Weights of a small GPT-style language model, trained from scratch on English Wikipedia.
Size: 11 layers, width 896, 14 heads of 64, MLP 4800 GeGLU, vocabulary 32768.
Architecture: RMSNorm before each block, rotary positions, no biases in attention or MLP, tied embeddings.
Training: a variant of Adam for these matrices, 726M tokens, 11078 steps.
Each number is 128 + 32 x the weight over the matrix's rms, rounded and kept within 0 to 255. Layers, rows and columns count from 0. Numbers have three digits each.

# gate: layer 7 MLP gate, 4800x896, rms 0.0299, rows 663-693, columns 128-191
# up: layer 7 MLP up, 4800x896, rms 0.0299, rows 663-693, columns 128-191
# down: layer 7 MLP down (transposed), 4800x896, rms 0.0299, rows 663-693, columns 128-191
gate663:095167143171101168080129178129133116163233150175123147181184104117081160119119149084161145159068098098168128082111144129118104153115170167138119086188096134096148142100140082096047146114088126
up663:084095150141139129125090065070090153150086117146107155126130105106127172155081096127159147112137115096122115159069105245134091051161195057186108110101111081101123129144130141091053111132139163
down663:068114130148091131103116055101148122162052207082253120162121103132116169127091140178123115106105089099072176136124146131123125131082131133110122131135148101152140124108099168107102102171154143
gate664:163136204159148152165149196136131091107137107127180134182125080179118103040129070129104149083113111106115119143137168131116088144158086120160183117190141129166145157173178133193130123152128141
up664:065068147139159079195107118139107084127111143126109099144074136069098102098097146176133188102166087113208116119185110083065173110090146110151155140158142105151100157109094108082158096074090161
down664:089124184163115145102087098084084161127135090170135086174102185170147164193148124174151078130068078127118105180111161157134120125129197080119192133127145108099122147112128143097157117167113166
gate665:118108127158144130155080101105087166198204123105161143156143116077127139113108172132095138103102136083127112130109085115100177114163105156152147138109129119090111113134153178147076115098148189
up665:058152112143134149122134112121154110113157129122107167120164148115153183135122126135133140053072104121120091173101081125168152122156133109101116094099117184135140118111178105125165088144141121
down665:116103126152114097158144130126210148122148092127116133200087143131105195161137171178145118114127112150143133135138128121191113138156156111070143153109102047135131116073103130119116149189140082
gate666:110149124144142148128138110091188149191131141081156064073110119138073119071132109121169108105119107066122137103154169104108133102154201078118112124124111125094165132113104094106102117148099105
up666:155088165112133123153144104139143141128105086090092154136138101129182130112087155141132126099131100141108110169126111165115150163106090123120108138174171131143140111140127131169139137144143136
down666:083172149098129086126125153154119095115184141131189074082074139159139166159116128139129104156130166077159112111127190190110154128083143121199098117143110074146102080175122115127122085123144126
gate667:100154140126161049117153164116096131165090151158144068084161121117140158131120087119130187132109131103129140125119099152088076107156086170114123142135132133094114138119160154186138156131128124
up667:127126155135164144159177175090144101142060192201110179088090145144134183136133172154095103122091171131068147095131135138131132203123098129138112172132145126114127140155135135131140161083118158
down667:115158167105118156108129126102251184174092108082127116164129073102124156183130121139185153123172125170110119157087109132100149119042159128160119116135132106150086048126106118119070123174168120
gate668:114111170171114146099113087149119165117110081142147059161169120163059063105123139163135116140145133120166126099140086123112143170123147146209159071160123141081122170122115117112161081143126176
up668:161171083133139083194193115113140129129144071113110145114167144152101110104101090115108213116146178089147186135156160086099164095082131122129154094132111154133106130131108137144151192161146076
down668:123110086144144137150060145139116186161113135197051077127129141131174119146142153110135149161142116119112069136129127140105164153101140170121148114145126101104168138119162116129123125045146133
gate669:127156059162141043108111197144160097177160146095163138179149099130128136138063077161112135118102143108093122146110144065099102071142116112119182098118114135059118129164160105125113106126109082
up669:109193100146101102156155102129110126150136117167111098094145081156182094110115094109151080100141105100066123123125120119109155083174101152149151055130130093112131137183102070155074142099179097
down669:162073153148120170138058104139127170108141175114189144132128134094132115202082115136127106165095137063088170128156164113182085152173099144148110121118136141124175109151135187122113190089105058
gate670:142135097080151135157114153152147186168122109154173179169156149093096134098114116063136138162134097103103106171149139117139100140126131116119099112123159109071095131130059101098098152202102137
up670:102106075148142117147156125157147154059077093094116076140153133132081115150189097084156074092120134130068117171137139141128116111160111125125188122186137158171163133129089083137106099209204123
down670:143133167137112107061105134139114097207114090135048108123110102140124086131088120135109224141116101164174109080123168097161117104109091086195173122146177102161141130170132146128130121124090104
gate671:133178139107119182115067120106169105135124160162151170123112126159093101108148172111114135087128078175157145138087213142160119171158121104135139123114148133158116145170153150120169129090083132
up671:158156107117160164069120116099115085114148174127131175135154139125122154120107096161102125151079101105122178031114120145090196109130157200100094076116092074193128169112062167046143104109184146
down671:113111090133169126145175117159203143091177099049158130174110134125126163081154152131119100134136140156117147133082124123164092120148152095158104085156077114082146173090096139092144099089164107
gate672:139154148047035130150127073113158141145123127192138089164154051151139100181142134111153135124090130125175131165151077172073087129137050128120170121112157188145124074104172122157142084108198108
up672:131108140123178169147123170143122151136071096083134109146139157153110164159071119099162133155104124146037166145119158113089112137122091145131165110154145127144217104130149128164084087108186102
down672:130121151105088141130081078167113133118137176143061187056143201095153191109150131125103133158194082137192120112206102123110117127068197072076094170204112060108126141171144081127156212100103151
gate673:125150080133124133134147078166133078163185088124145082180169069123120101095106149087163142094102185152095152147150141102172088148042108111163187118123112093100167130098095142100110037125112128
up673:175160168179150146163082149147162073151143111113146083106141093082136109135158120152107085149116158121147167156132111130199109139044152151146118123140096165089158186112135160101088120102174130
down673:099084083155110135151194114107105110067145125109157129163103114147143105105123100123118082131148126173094106068103131158118129132128128086128164153102159123157077113109124142107199145150113119
gate674:139114119148150147139102158112128131129142126169159149101102139140145152146129131177172188125068127092151100067068199136124103133186118098104114149122160144077035131129129125165120144144142100
up674:125127066178140105129098127120100126108160145099135107115196162055091134093119118165154171103131124133159094119094177181155175110121223161133135083114069122081099191162089155078148086153176107
down674:099133158081099154099132148112136160178157097123100045147144059154041116105153177100141107108080115117118168076141172120098105124060130146138156144102144148148092140140155129123096114116089093
gate675:115157047102066151144135171148133120117099104166163104123130076182140174127131107151124120121108121144143067148123127123146168120132124134157093130128068140092090131058132119161135113165102067
up675:128119118150090094103081115104105083125128092114096104093181128084140117193138189109088089248157137100138035099099167122078126135108161173125116128175163134173144098139056146134078174116119153
down675:150148135087134132116137151184130110116094113175090153100122075086106106187098095037116117106189130115072117067099125161106077127103104131120165161128145147177152092225091174108106150138142105
gate676:185080143170110167192094057093153066167087151188175123115073144095118193078163152158138086137124098155146090082103159200149087104108145119120191147124142130078087128124107092128167123135134144
up676:174102146157106156099110120061152130116166082174133182167138118137160132110137122141118115110142086088138167115175126150100092081157088159185097155112149141144153078140191137173100134126157136
down676:106114157112133145099126151127222168145095192117173109154145113142155126111099153139118112106122072119175081133110101172135102158166143048136101157131155147120077127118157160173091113118086109
gate677:119192166140124176150191164121118073100151169234154143088101128130117189095151124141067096083065171154147162120091149147131098096162122110109156171106174111159163127163123129076140149211087164
up677:122157128130132096086108161130137060141114104097113064144125137120138084169157217134104150134147194085118136091149087124072106157078106180168119123102095114126156144128139159164149115121071170
down677:135129179116164163169133157081112118094048195140170160126216132167092213157202145100097108128080135172092149128133136120129084104155088161115172154124150127096158144178089114140129174164160139
gate678:109191123159124205141110103161167219135115127191142132118136184107132148133139147140127139139087091149148129130106198138111088120110158081142117112156089118126152119177135164090107089136112119
up678:182158161142127113118083143178124106151094101145121149194139087107117136087117186173077113093136125126071110092114127082059056142085079142105149145162081152127140155092180131161072134089106118
down678:068144113135138136110123071081127092179107166158114131110096119153129114066184133104099159166103142120129136106101109120123162088164091157184137131071179141045187134142144153093132100124100102
gate679:206170162170122134107130149081127141141076133158173084114137171103110182113144097142119138128145118137192121160110110132124095099059119128214045118206129164068134151117099123151129107154093143
up679:124137124127169104124144123115133091154154087163103114116158091119102125094176098098138173033190150061098111106163130157158125107136157112153114096145161148106136086156112104129132132156165203
down679:087117162110103169101103129092140084090132108128189153150171119150113128090160035161117129109125106111128079124138158164095124147097173111163130075137179142137087078200095088137094111132100101
gate680:077176121142172138149092111125115177147169133147135114127122116109104152132189133112123143100110122120184151094108125143092081121078064151143136131113150168077162206097136081139119132176169116
up680:208141079155087167161115144137157129124134125110105137127097098123120105077098151217160190157168132174141110131087116113167107113051110160131159152147134168148067187142098198104175099135150154
down680:089113087096119110114159165156165085220126113095153133166099137159073162155078146141138138113147113112125147131147186126093023120136116158142167054135110143092169105175144097105094119104025122
gate681:210143116130134128114165090147165154132166105101134196192132080139118092122139131102031131101100112132167080172152158081067144126142053127119083144077062165144147149096154137122136117093194113
up681:107091169083102187152126129143153184115111103130117125095124158143090123143143084143220146100164133114114153143140139092172123135132138181156129209124093111109103130165141081128148102164080172
down681:123098121130129091085141118148173109108180132144184127157130125116124136147175116147075130135108127128167167130132136202087119125172168120107127148058136144140127092111151162081150109125133141
gate682:160141143108119157132172169155070164102076174130153162154210126143067155189185147123188142104147098149168129197106117142108121109114126147145154149174149160098120082124222121126113117146165156
up682:086130115158097141093132124052110155122128098108119120116142128178145115131115130106123136148132163121135147129096054080095153105133152177075114107110097115162102097070141109200123133120098132
down682:116144184195047117118110151125213101162143093135173152131078119185117143105106136161118143111163025165082117118139172152157114133154120116150136153129153163123111228114120142092109140223109106
gate683:169167122120102049141106134107125140173146137142172111133159148139066079137115096135106125161088074133163149179100048114135097161143059174110167075143111146124152151120083158095182146130115094
up683:109167145103098110136095158156134170119155125101151185160194117153123186125176075098126074172150126152090155129147129055125106157133119159154154090143114191161184063126106127148099141141115164
down683:105130089084160122131109131159192146154093130110192140157122080186110161143122139191073046092119092122112092124164131131080052111099171192176119084101128148194148122115183127150112092087118116
gate684:146091101138125080122200152122105096130109125144149115127165154213117161175143143154145107104098094145101138139125112083117177190103132202105137121036151162117152152155150079118160139147167148
up684:141131086186123156116084137079120075134110120178134143161118116134095116087094101103094169149105137114155074144110122099160135090114144152184156147158081092104162162129096149115144166113061116
down684:102093137089108127169103102158077151141171103126071136123099137137096146217100125187151095139142175120167072124138107109081124055111113132109099135108079110117122152139106079119177170092097090
gate685:142149110159160160170106087093170091142181135129153134149103098109111135082160095105100082201090064128167155088041067071101118112114082123130152180162142138123158149156101100159068119231135062
up685:075082148161184047179116181127167178084165161143091105086194070138142120133155156121110142212133157081122127152163120071148110128138148098141093095093161153085176159154186133146059145132148112
down685:206086049122089112146107152143162087086135142146070144113232093153202110153119102124137094108113126177086059141115155122089137142138103123081102166132172157170158111117146190106181142115106178
gate686:079098096166129144082151171148103135152116082118130085120149158111164137132141116151102101102087152070127155176118120114050118123097093132142102094103115148132101133136129125149179172116084094
up686:136119137138141139224080102108161155098134079123134132148142064115107138138119164071136140110169118156125118142146090140183131120109142121160157139103155157105106091160125065128122123140134130
down686:117119137165143131066189145111148129182065081111124097131103129149102175173156084155087091136126125104079148173130138139088071138132141189105145079071146112177155132142170141150168091072177060
gate687:109141104172194125163105131102122084108107101154157089118140157121135094138127107116149096159114120201151146132154102133081117181096098096133119127108163077094090088136166082116136135147119114
up687:163123156095124163109130097118132158162127137133116150156105160117151079085109119069111093143155113142171171152150124136135132154103159141208104106087146055148116168108061110113125108121090159
down687:123176090101139179120083176173094077111093114139106149167124134117092099135158118134143114072119126166095095118163128132157125118088142200127115096178123214167124119120122139107159148127182128
gate688:107122119099155101136110128143173184129123135123165130122109148117074073139119158123101091121164103106102185161146107129138079148120222145177142129138152121151141113144088103147115133136134102
up688:152092135147079076087143161057121167104122114132087081161143123112121113151152062111124152176148148097162157118110081106158094161145124054159182143128122159143166073154165106112097110090158179
down688:149094135105140065234161124075075107084172136169173170126107092157091143105179106148167146190192144133119118121147049126143094156122169173114077157095212095177110177132131139101142119118135145
gate689:138113072071107122135146102129132095142204071130135038128111116098140137144179061165109098131184149085120097148179122146178140097092139111174044131151121135121112109149120087127119100142109146
up689:102144092086174140130055186105122066198084179105124122115148126104168118122180138089127132133093152097121150161078092125038113121085199137086130104114120129118129160052140135074132144134158094
down689:069150124129180117119138145080167081063114097152075117118064128092069093086148029183126136114124145126083079123156144162161138105135153074192046107214111134162137130116134105096150144071126136
gate690:121098136130097176065122110046160114131108153120168163174163173117102111105089158155125111095155054073122129138164117121154096114162107134176127114103164080135137141139132125101130118140144129
up690:094101059104150116134169119197107127115094070096153093164152071093162134151081070099148132144140171098109134099164176091109078113136130141154152088105141136152102135182093177088088121138105094
down690:098120156174121146128068120185024131111095111149167162127082165137167135082185108166116119089084086055097075105087141110132180135103118153153130162062170100096118122075156124106142103166087161
gate691:075167122119113153156074168117122138143104149204164137146123123187131111167146150152160131142136125141131072100139134151138143150033164089123104100190156161116202110175124062186160123146159145
up691:099114157172153106161162110170104150107166102123122143159130088151072083102086114103128100133158151149125093121134157135169094126121173204134138167157113136105094118119087221133160126117103119
down691:068106051117127126103138156133182077129116125142098101132115136160148143117119125082206180115194157135113094120197117121137138133089107157121139104158112084127101119127184071098114140107124114
gate692:149136107105087196140124133158129187158150082095136099100050188187084139113137114122138141124109188146175089138103119168075178079107131147098127118160170210158142143076153117167074152148132111
up692:186095156124098149153100203089161114082124104107174064139115156115168137152138175087130114178136119109144064144162200101144159157138110120133152148100084148121027108072119108131108117162112129
down692:114161097071117184178211167118171157144155132126188086162105172137091162195152137124164092137086104099188205140104134156153106129169161143095173117117181118128143212111104079168067086189182166
gate693:158172121074090074144151130200212120135128097130129119115116169091096169079138140161156162139070138147131150071174168107091145157083130142111119122107133187142100098132142199188105094146060123
up693:154146094128184114177125151149109130194132081144110115118124168155130117181127145088106093123050176087110121168115162078042108142116101059082148100077120172114054083114104150184175126086109096
down693:111108171192187142135141110168155090152102118156155176139145118126092121157134094110177139132140109136155089132155086141099099182110100117148110134145164166151130136147111139100085160190126152